config = dict(
    n_head=10,
    head_dim=32,
    activation='tanh_gelu',
    norm_place='pre',
    qk_norm=False,
    tie_embeddings=True,
    parallel_block=False,
    init='normal',
    init_std_o=0.00443,
    lr=0.00239,
    grad_clip=2.0,
    decay_shape='linear',
    dataset='wikipedia_en',
)
Each number is 128 + 24 x the weight over its row's rms, rounded and kept within 0 to 255. Layers, rows and columns count from 0. The size above them is the row's rms in percent of the matrix's.

# layer 8 MLP down (transposed), 1280x320, rms 0.225, rows 1161-1207, columns 256-287
size [ 97  93 104  88 101 108 112 105  84 107  83 116 102  85 111  97 101  98 109 103  88 100 101 114 104 101 104 112 104 107 137 117  97  98 102 126 104 100 114  95  96 110  98  76  85  78  99]
[[117 122 160  99 142 159 126 158 165 134 138  70 138 102 138 139 117 154 149 156 126 146 148  92 140 118 104 131 130 143 144 146]
 [122 132 119  97 119 120 128 179 126 140 129 106 167  90 109 118 169 156 132 105 146 124 145 154 157 151 131 137 118 130 126 126]
 [142 165 177 131  87 131  79  80 118 146 127 103 109  66 126 129 102 136 142 129 140 137 128 141 183 140 124 115 144 128 165 117]
 [141 128  99  80 103 140  99  96 132 156 104 125 161 157 136 115 129 170 155 152 125 148 128 147 156 146 149 119 156 144  99 179]
 [166 117  98 103 153 142  93 133 132 170 152 114 105 148  93 159 112  80 153  91 148 145 132 140 168 185 119 144 126  86 130 157]
 [ 99 156  97 160 118 140 140 115  86 156 124 148 125 131 206 155 134 137 135  79 176 101 170  75 119 116 157 144 103 145 115 120]
 [ 96 146 162  77 103 217 177 154 128  73  90  98 140 178 116 129  63 159 124 123 137 135  85 104 135 155 141 116 140 144 129 136]
 [120 141 140  65 104 110 136  96 100 117 156 164 136 110 111 108 163 137 106 108 126  91 150 141 131 131 107 129 115 148 129 150]
 [107 171 152 112 119 156 119 120 102 121 103 136  96 109 102 133 122 157  71 113 116 130 117 110 153 127  95 119 101  74 130 133]
 [108 109 123 101 165 128 104 108 105 115 122 139 111  94  90  95 122 114 124 130 173 132 102  80 141 126 131  94 158 142 138  88]
 [130 122 117 131 135 129 167  95 153  88 125 121 142 160  89 142  95 124 140 143 111 166 135 127 123  98 121 144 135  96 128 152]
 [ 86 163 144 135  97  87 112 139 132 155 137 132 143 118 138  73 129 128 145  88 131 176 147  99 118 128 115 145 112  76 116 134]
 [160 131 176 126 111 117 139 125 160 148 143 128 118 163 112 141  92 138 115 149 144  99 159 148 123 183 131 133  94  98 117 147]
 [108  97 124 118 154 127  99 124 129  54 167 114 182 129  84 125 104 112 136 112 123 111  75 100 131 115 120 112  93 135 111 135]
 [132 150 139 141 141 119 139 157 135  78 147 125 112 130 114 121 124 130 142 148 114 146 130 126 121 143 141 151 119 117 123 108]
 [149 129 135 152  84 134 150 162 125 125 114 186 141 151 134 117 147 122 150 114 133 124 148 146 145 101 100 128 142 138 130 128]
 [147  72 104 167 159 115 136  84 116 127 131 111  98 113 106 153 133 119 156 117 177  94 124 105 142 164 130 154 120 126 160 160]
 [149 124  96  92 139 125 136 141 121  96 100 118 163 121 126 115 131 115  97  80 151 121 147 102 135 129 154 121 110 127 133 122]
 [149 122 157 158 150 135 109  93 165  86 110  92 135 140 143 173 141  92 121 149 113 166 106 123 115 107 126 114 121 112 129 107]
 [104 168 148 103 122 120 151 161  79 155 127 104 148 107 135 153 125  92 182 128 136  96 122 171 142 171 154  91 162 138  67 114]
 [126 139 141 134 162 135 108 125 117  88 116  96  97 186  95  86  60 176 111 100 173 141 157 106 152 144 141 146 161 116 134 133]
 [134 161 122 146 131 138  88  79 121  89 136 131 112 121 108 180 139  91  99 132 122 131 134 137 107 113 141 118 133  65 125 107]
 [137 179 138 115 147 127 104 100 120 108  88 109 150 109 153 104 158 106 131  32 152 137  92 121 129 148 120 142 162 167 123 163]
 [160 116 106 149 164 118 138 146 144 122 139 110 133 127 104 143 162 149 106 132 104 129 131 116 133 154 162 129 117 134  94 112]
 [ 54 137 181 101 108  80 136 170 117 128 147 112 158 119 138 121 173 104 142 138  94 122 124 129  87 161 133 150 177 138 137 118]
 [129 105 124 113 144 129 135 127 139 135 170 132 179 136 162 140 153 154 161 157 143 131 134  96 124 127 122 145 155 140 132 137]
 [108 165 151  87 148 137 117 171 125 111 146 131 151 101  92 149 144 149 126 108 134 161 117  90 189 126 141 143 135 141 126  98]
 [139 102 132 127 124 181 135 134 120 143  98 135 127 156  73 131 103 107 116 137 137 108 139 107 157 143  98 143 135 137 116 103]
 [148 135 145 153 129 142 138 147  95 135 109 144 146 138  93 133 130 130 153 106 114 121  96 161 100 134 122 111 114 148 117 126]
 [111 156 155 140 179 129 132  91 119 140 118 123 119 138 133 103 123 114 159  99 141 174  99 118 102 137 123 129 113 153 104 111]
 [104 121 117 151 150 140 144 154 160 141 182 142 142 124 163 100 116 147 108 137 111 142 150  98 110 109 156 133 125 155 127  87]
 [110 114 128 106 119 137  90 134 115 110 134 104 142 132 124 137  96  62 133 127  72 156 113 146 159 137 105 159 147 147  84 127]
 [149 127 114 140 125 141 132 117 141 124 137  73 120 122 115 128 100 128 132 129 147 135 192 100 174 128 100 127  90 121  97 114]
 [169 109 167 108 157 160 159 144 104 148 108 108 143 121 109 122 131 102  57 125 133 150 112 135 135  90 128 107 122 147 120 140]
 [133 135 112 153 152 161 148 110 108  94 147 127 158  97 162 107 149 110 119 130  50 122 127 109 177 141  94 119 153 129 112 111]
 [136 117 122 119 121 135 143 108 149 190 168 136  70 147 180 124 123 120 132 137 149 116 130  88 126 179 137 125 148 103 118 101]
 [129 127 173 107  90 113 159 118 162 136 147 142  80 125 119 154 113 129 123 136 175 111 122 125 129 115 109 141 157 164 136  99]
 [139 117 125 126 117 125 105 140 147 136 174 115  98 116 135  87  91 128  92  99 124 154 130 161 132 163 125 104 139 100 169 125]
 [ 62 159 101 129 125 139 148 120  98 117 136 104 148 109 101 111 120 119  97 187 152 163 107 108 140 149 106 124 106 112 138  87]
 [169 131 139 135 104 147 126 127 130 125 136 120 114 165 150 115  92 175 113 133 134 103 172 255 125 139 155  95 147 145 106 121]
 [155 160 131 123 116 144 129 123 152 132 112 130 122 104 161 113  91 112 110 141 170 156 127 169 110 133 129 113 100 121 119 154]
 [110 141 143 120 121  94  78 110 189 157 143  87 132 150  92 155 140 125 132 171  97  89 145 145 135 130 122 118 122 125  83 119]
 [114 126 197 141 110  99 147 166 128 131 116 104 144 140 152 186 144 115  97 143 125 119 144 122 161 123 112 120  92 139 148 127]
 [148 110 159  96 135 142 161 146 147 134 120 144 134 149 155 137 158 116 112 101 113 110 130 167 208 127 156 135 113 111 143 123]
 [143 119 143 158 107 137 134 138  81 139 101 154 143  97 161 151 141 135 150 130 150 118 134 193 143 103 128 120 124 153 169 128]
 [129 148 105 125  89 126 106 105 118 144 129 138 146  78 122 114 110 149  55 115 173 121 122 120 132 137 116 129 132  96 134 131]
 [ 90 124 153 118 145 115 122 167  93 124 128 115 149 130 138  95 128 126  99 156 126 139 111 124 112 128 140 147 155 135  80 152]]
# layer 8 MLP up, 1280x320, rms 0.219, rows 1162-1207, columns 256-287
size [ 91 101  90  97 104 107 103  81 105  93 108 107  88 103 100  99  96 103 100  90 101 104 109 104 102 103 110 109 107 127 118  99 100 101 109 102  94 117 114  97 103  96  83  91  85 103]
[[ 99 127 139 134 151 112 126 110 115 145  99 136 114 145 146 121  78 124 129 149 129 137 133 190 139 102 115 126 129 174 146 137]
 [ 90  95 123 122 142 107 116 122 144 132 110 148 143 148 106 116 119 176 177 124 161  95 120 131 118 159 104 143 150 123 103 183]
 [119 143 138 161 125  77 149 101 127 109 103 117 119 120 100 154 136 114 115 153  96 135 116 113 113 140 108 117 145 115 108  92]
 [105 153 113 106 129 104  96  76  84 120  97 137 127 118 119 126 141 150 148 142 121 123  88 110 123 106 155  95 120 148 161 165]
 [156 104  88 125  97 117 130 161 148 132 166 138  97 173 128 136 150 138 135 135 124 123 141 152 116 118 136 134 135 136 106 159]
 [127 135 135 133 117 100 141 147 117 143 109 144 152 103 103 124 147 143  85 163 142 172  58 115 131 143 135 107 110 141 157 118]
 [112 142 177 133 137 129 110 159 113 157  97 114 106 124 156  98 144 138 146 134 144  96 137 118 133 126 119 129  95 105  97 102]
 [144 154  87 118 108 127 151 140 159 105 118  94 117  98 138 145 166 103  86 190 168 115 170 106 131 137 143 125  97 121 143 117]
 [121  93 120  99 151 125 152 140 118 145 182 110 111 109 112  96 113 126 108 119 164 153 140 151 137 149 104 132 125 158 124 142]
 [134  97  98  72 184 117 116 119 114 150 151 120 133 124 158  86 108 112 117 156 121 144 132  79 106 144 164 125  98 133 162 116]
 [ 94 103 104 155 126 109 136 121 100 134 130 144  93 127 152 193 142 141 167 153 116 132 111 162 129 127  87 109 127 146  95 117]
 [116 166 151 120 105 166 149 129 157 112 131 126 137 110 139 112 162 108 159 140 147 107 107 109 136  61 141 134 137 104  88 125]
 [ 89 126 152 116 162 120  79 101 152 171 142 132 179 117 121  71 138 101 112 164 161 109 124 125 116 127 151 150 140 120 133 115]
 [138 107 103 169 129 117 103  62 109 116  82 160 184 149  89 140 132 109 123 160 137 113 103 135 155 124 123 124 139 184 102 109]
 [112 156 127 183 154  95  83  78 133 144 106 120 106 111 121 115 115 133 104  74 125 178  91 111 151 113  91 138 154 154  75 131]
 [124 114  91 118 127  76 149 121 121 155 129 159 132 128 122 192 117 108 103 106  96 183 129 147 115 103 144  72 106 171 113  87]
 [100 114 123 134 156 146 142  96 128 140 160 104 156 132 153 116 147 133 103 145 115 182  97 166 118  60 133 146 164 130 116 162]
 [115 124  92 129 139 115 123 132 141 123 143 131 113 153 175 147 116  93 151 117 118 134 153 119 166 119 125 100  91  83 119 140]
 [129 113  88 120  87 113 151 172 137 130 132  98 155 128 127 116  91 140 137 112 127 162 144 136 104 117 125 101 108  94  96 186]
 [103 140 135 158 129 165 168 163 145 168 125 154  93 128 110 105 125 131 132 173 143 150 109 138 100 168  96 103 135 133  85 110]
 [113 118 157 120  49  60 119 159 143 116 148 148 109 126 135 110  69 160 121 150 161 152 127 111 136 159 132 167  89 142 137 128]
 [ 96  89 144 139 116 136 142 130 124 126 148 132 145 114 180 134 156 153 140 149 136 150 125 139 143  93 116  95 147 140 125 140]
 [127 143 101 100 111  84 123 113  92 135 160  95 137 125 142 130 106 152 133  80 141 103 125 147 151 135 144 127 131 136 105  80]
 [112 126  95 179  99 113 150 141 110 149 150 154 127 134 152 132 145 144 114 132 131 113 127 163  95 162 104 156 102 112 101 141]
 [129 120 171  97 148 145 138 158 133  90 118 105  88 131 130 115 149 125 138 148 115 159 141 144  93 104 145 125 176 102 116 130]
 [175 124 157 139 121 119 138 150 109 162 134  94 154  89  87 117 118 148 136 132  91 131 117 117 164 162 127 145 151 132 142 135]
 [179 130 150 157  90 103 160 111 154 114  99 126 164 109 125 108 147 130 116 118 152 109  90 116 146 136 123 163  96 143 133 148]
 [ 96 125  94 168 120 102 157 116  89 141 116 130  95 163 114 151 160 145 123 117 124 141  51 144 104  98 118 138 133 144 128 146]
 [143  93 123  91 123 125 113 131 103 142 109 119 155 129 160 162 147 158 127 157 100 158 105 134 122 118  99  95 147 142 111 108]
 [109 202 139 139 118 137 107 102 119 192  89 156 158 156 111 144 128 147 138 105 114 133 121 129 116 129 105 113 122 102  71 106]
 [146 143  92 128 104 175 121 137 111 169 133 174 149  91 123 126 120 134 155 155 120  86  92 141 125 113 147 105 119 113 127 100]
 [123  81 143 142 118  91 171 120 149 147 137 122 146 148  95 113 102  86 154 136  77  97 129 122 108 110 124 121 132  84 124 135]
 [106 118 101  56 115  89 160 164 139 163 168 131 127  89 128 141 144 121 148 117  99 149 160 120 121 144 198 148 147 116  99  98]
 [159  97 136 164  69 150 147 122 158  95 126 111 134 105 158  91  98  65 152 147 147  93 107 108  96 175 105 116 142 127 103 172]
 [115 135 162 139 119 108 135 112 117 135 150 112  97 184 121  94 112  90 110 132  91 110 107 128  69  87 148 118 141 108 140 136]
 [148 143 132 132 128 123 113 148 147  86 116  96 114  86 114 142  71  88 147 145  95 144 130  81 147 133 125 110 128 152 118 132]
 [197 150 142 137 162 166 106 136  86  87 130 153 158  99 120 145 116 126 157 126 131 115 157 142 131 129 141 144 119 146  64 132]
 [116 180 162  93 145 117 171 155  92  86 100 157 109 139 130 130 134 157 147 174 108 133  92 113 166 140  99 117 111 102 189 103]
 [ 58 102 104 175 120 129 179 145  85 152 115 137  79 102 147 113 164 168 107 120 108 127 127 116 125 146 141 148 123 127 125 106]
 [151 156 144 188 115 151 163 105 158  95  79 117  97  95 125 170 139  95 158 119 138 159 122 121 117 141 151 130 137 111 142 120]
 [ 73 121 117 151 137 164 106  94 159  91 127 127 135 125 158 140 103 126  99 158 147 154 191 134  87 121 136  91 124 133 140 140]
 [143 164 118 101 154 122 164 136  86 106 158 144  97 129 134  71 147  82 139 155  82 158 161 132 131 156 137 112 130 116 128 145]
 [149 137 156 102 122 145 142 147 127 157 144 112 118 139 165 142 135 122 136 117 117 109 113 116  82 109 145 126  96 114 150 172]
 [120 145  87 132 166 159 106 148 125 127 171 124 114  99  79 104 132 146  94 116 123 172 100 134 130  76 113 128 104 113 138 131]
 [134 109 141 105 133 101 172 138 107 162 130 108 138 119 138 185 112 125 148 110 130 130 133 144 134 116 153 142 177 154 114 133]
 [189 114 132  96 142 144 132 149 125 166 141 121 148  96 132 138 158 118 146  92 134 147 137 143 121 158 170 112  97 124  71 106]]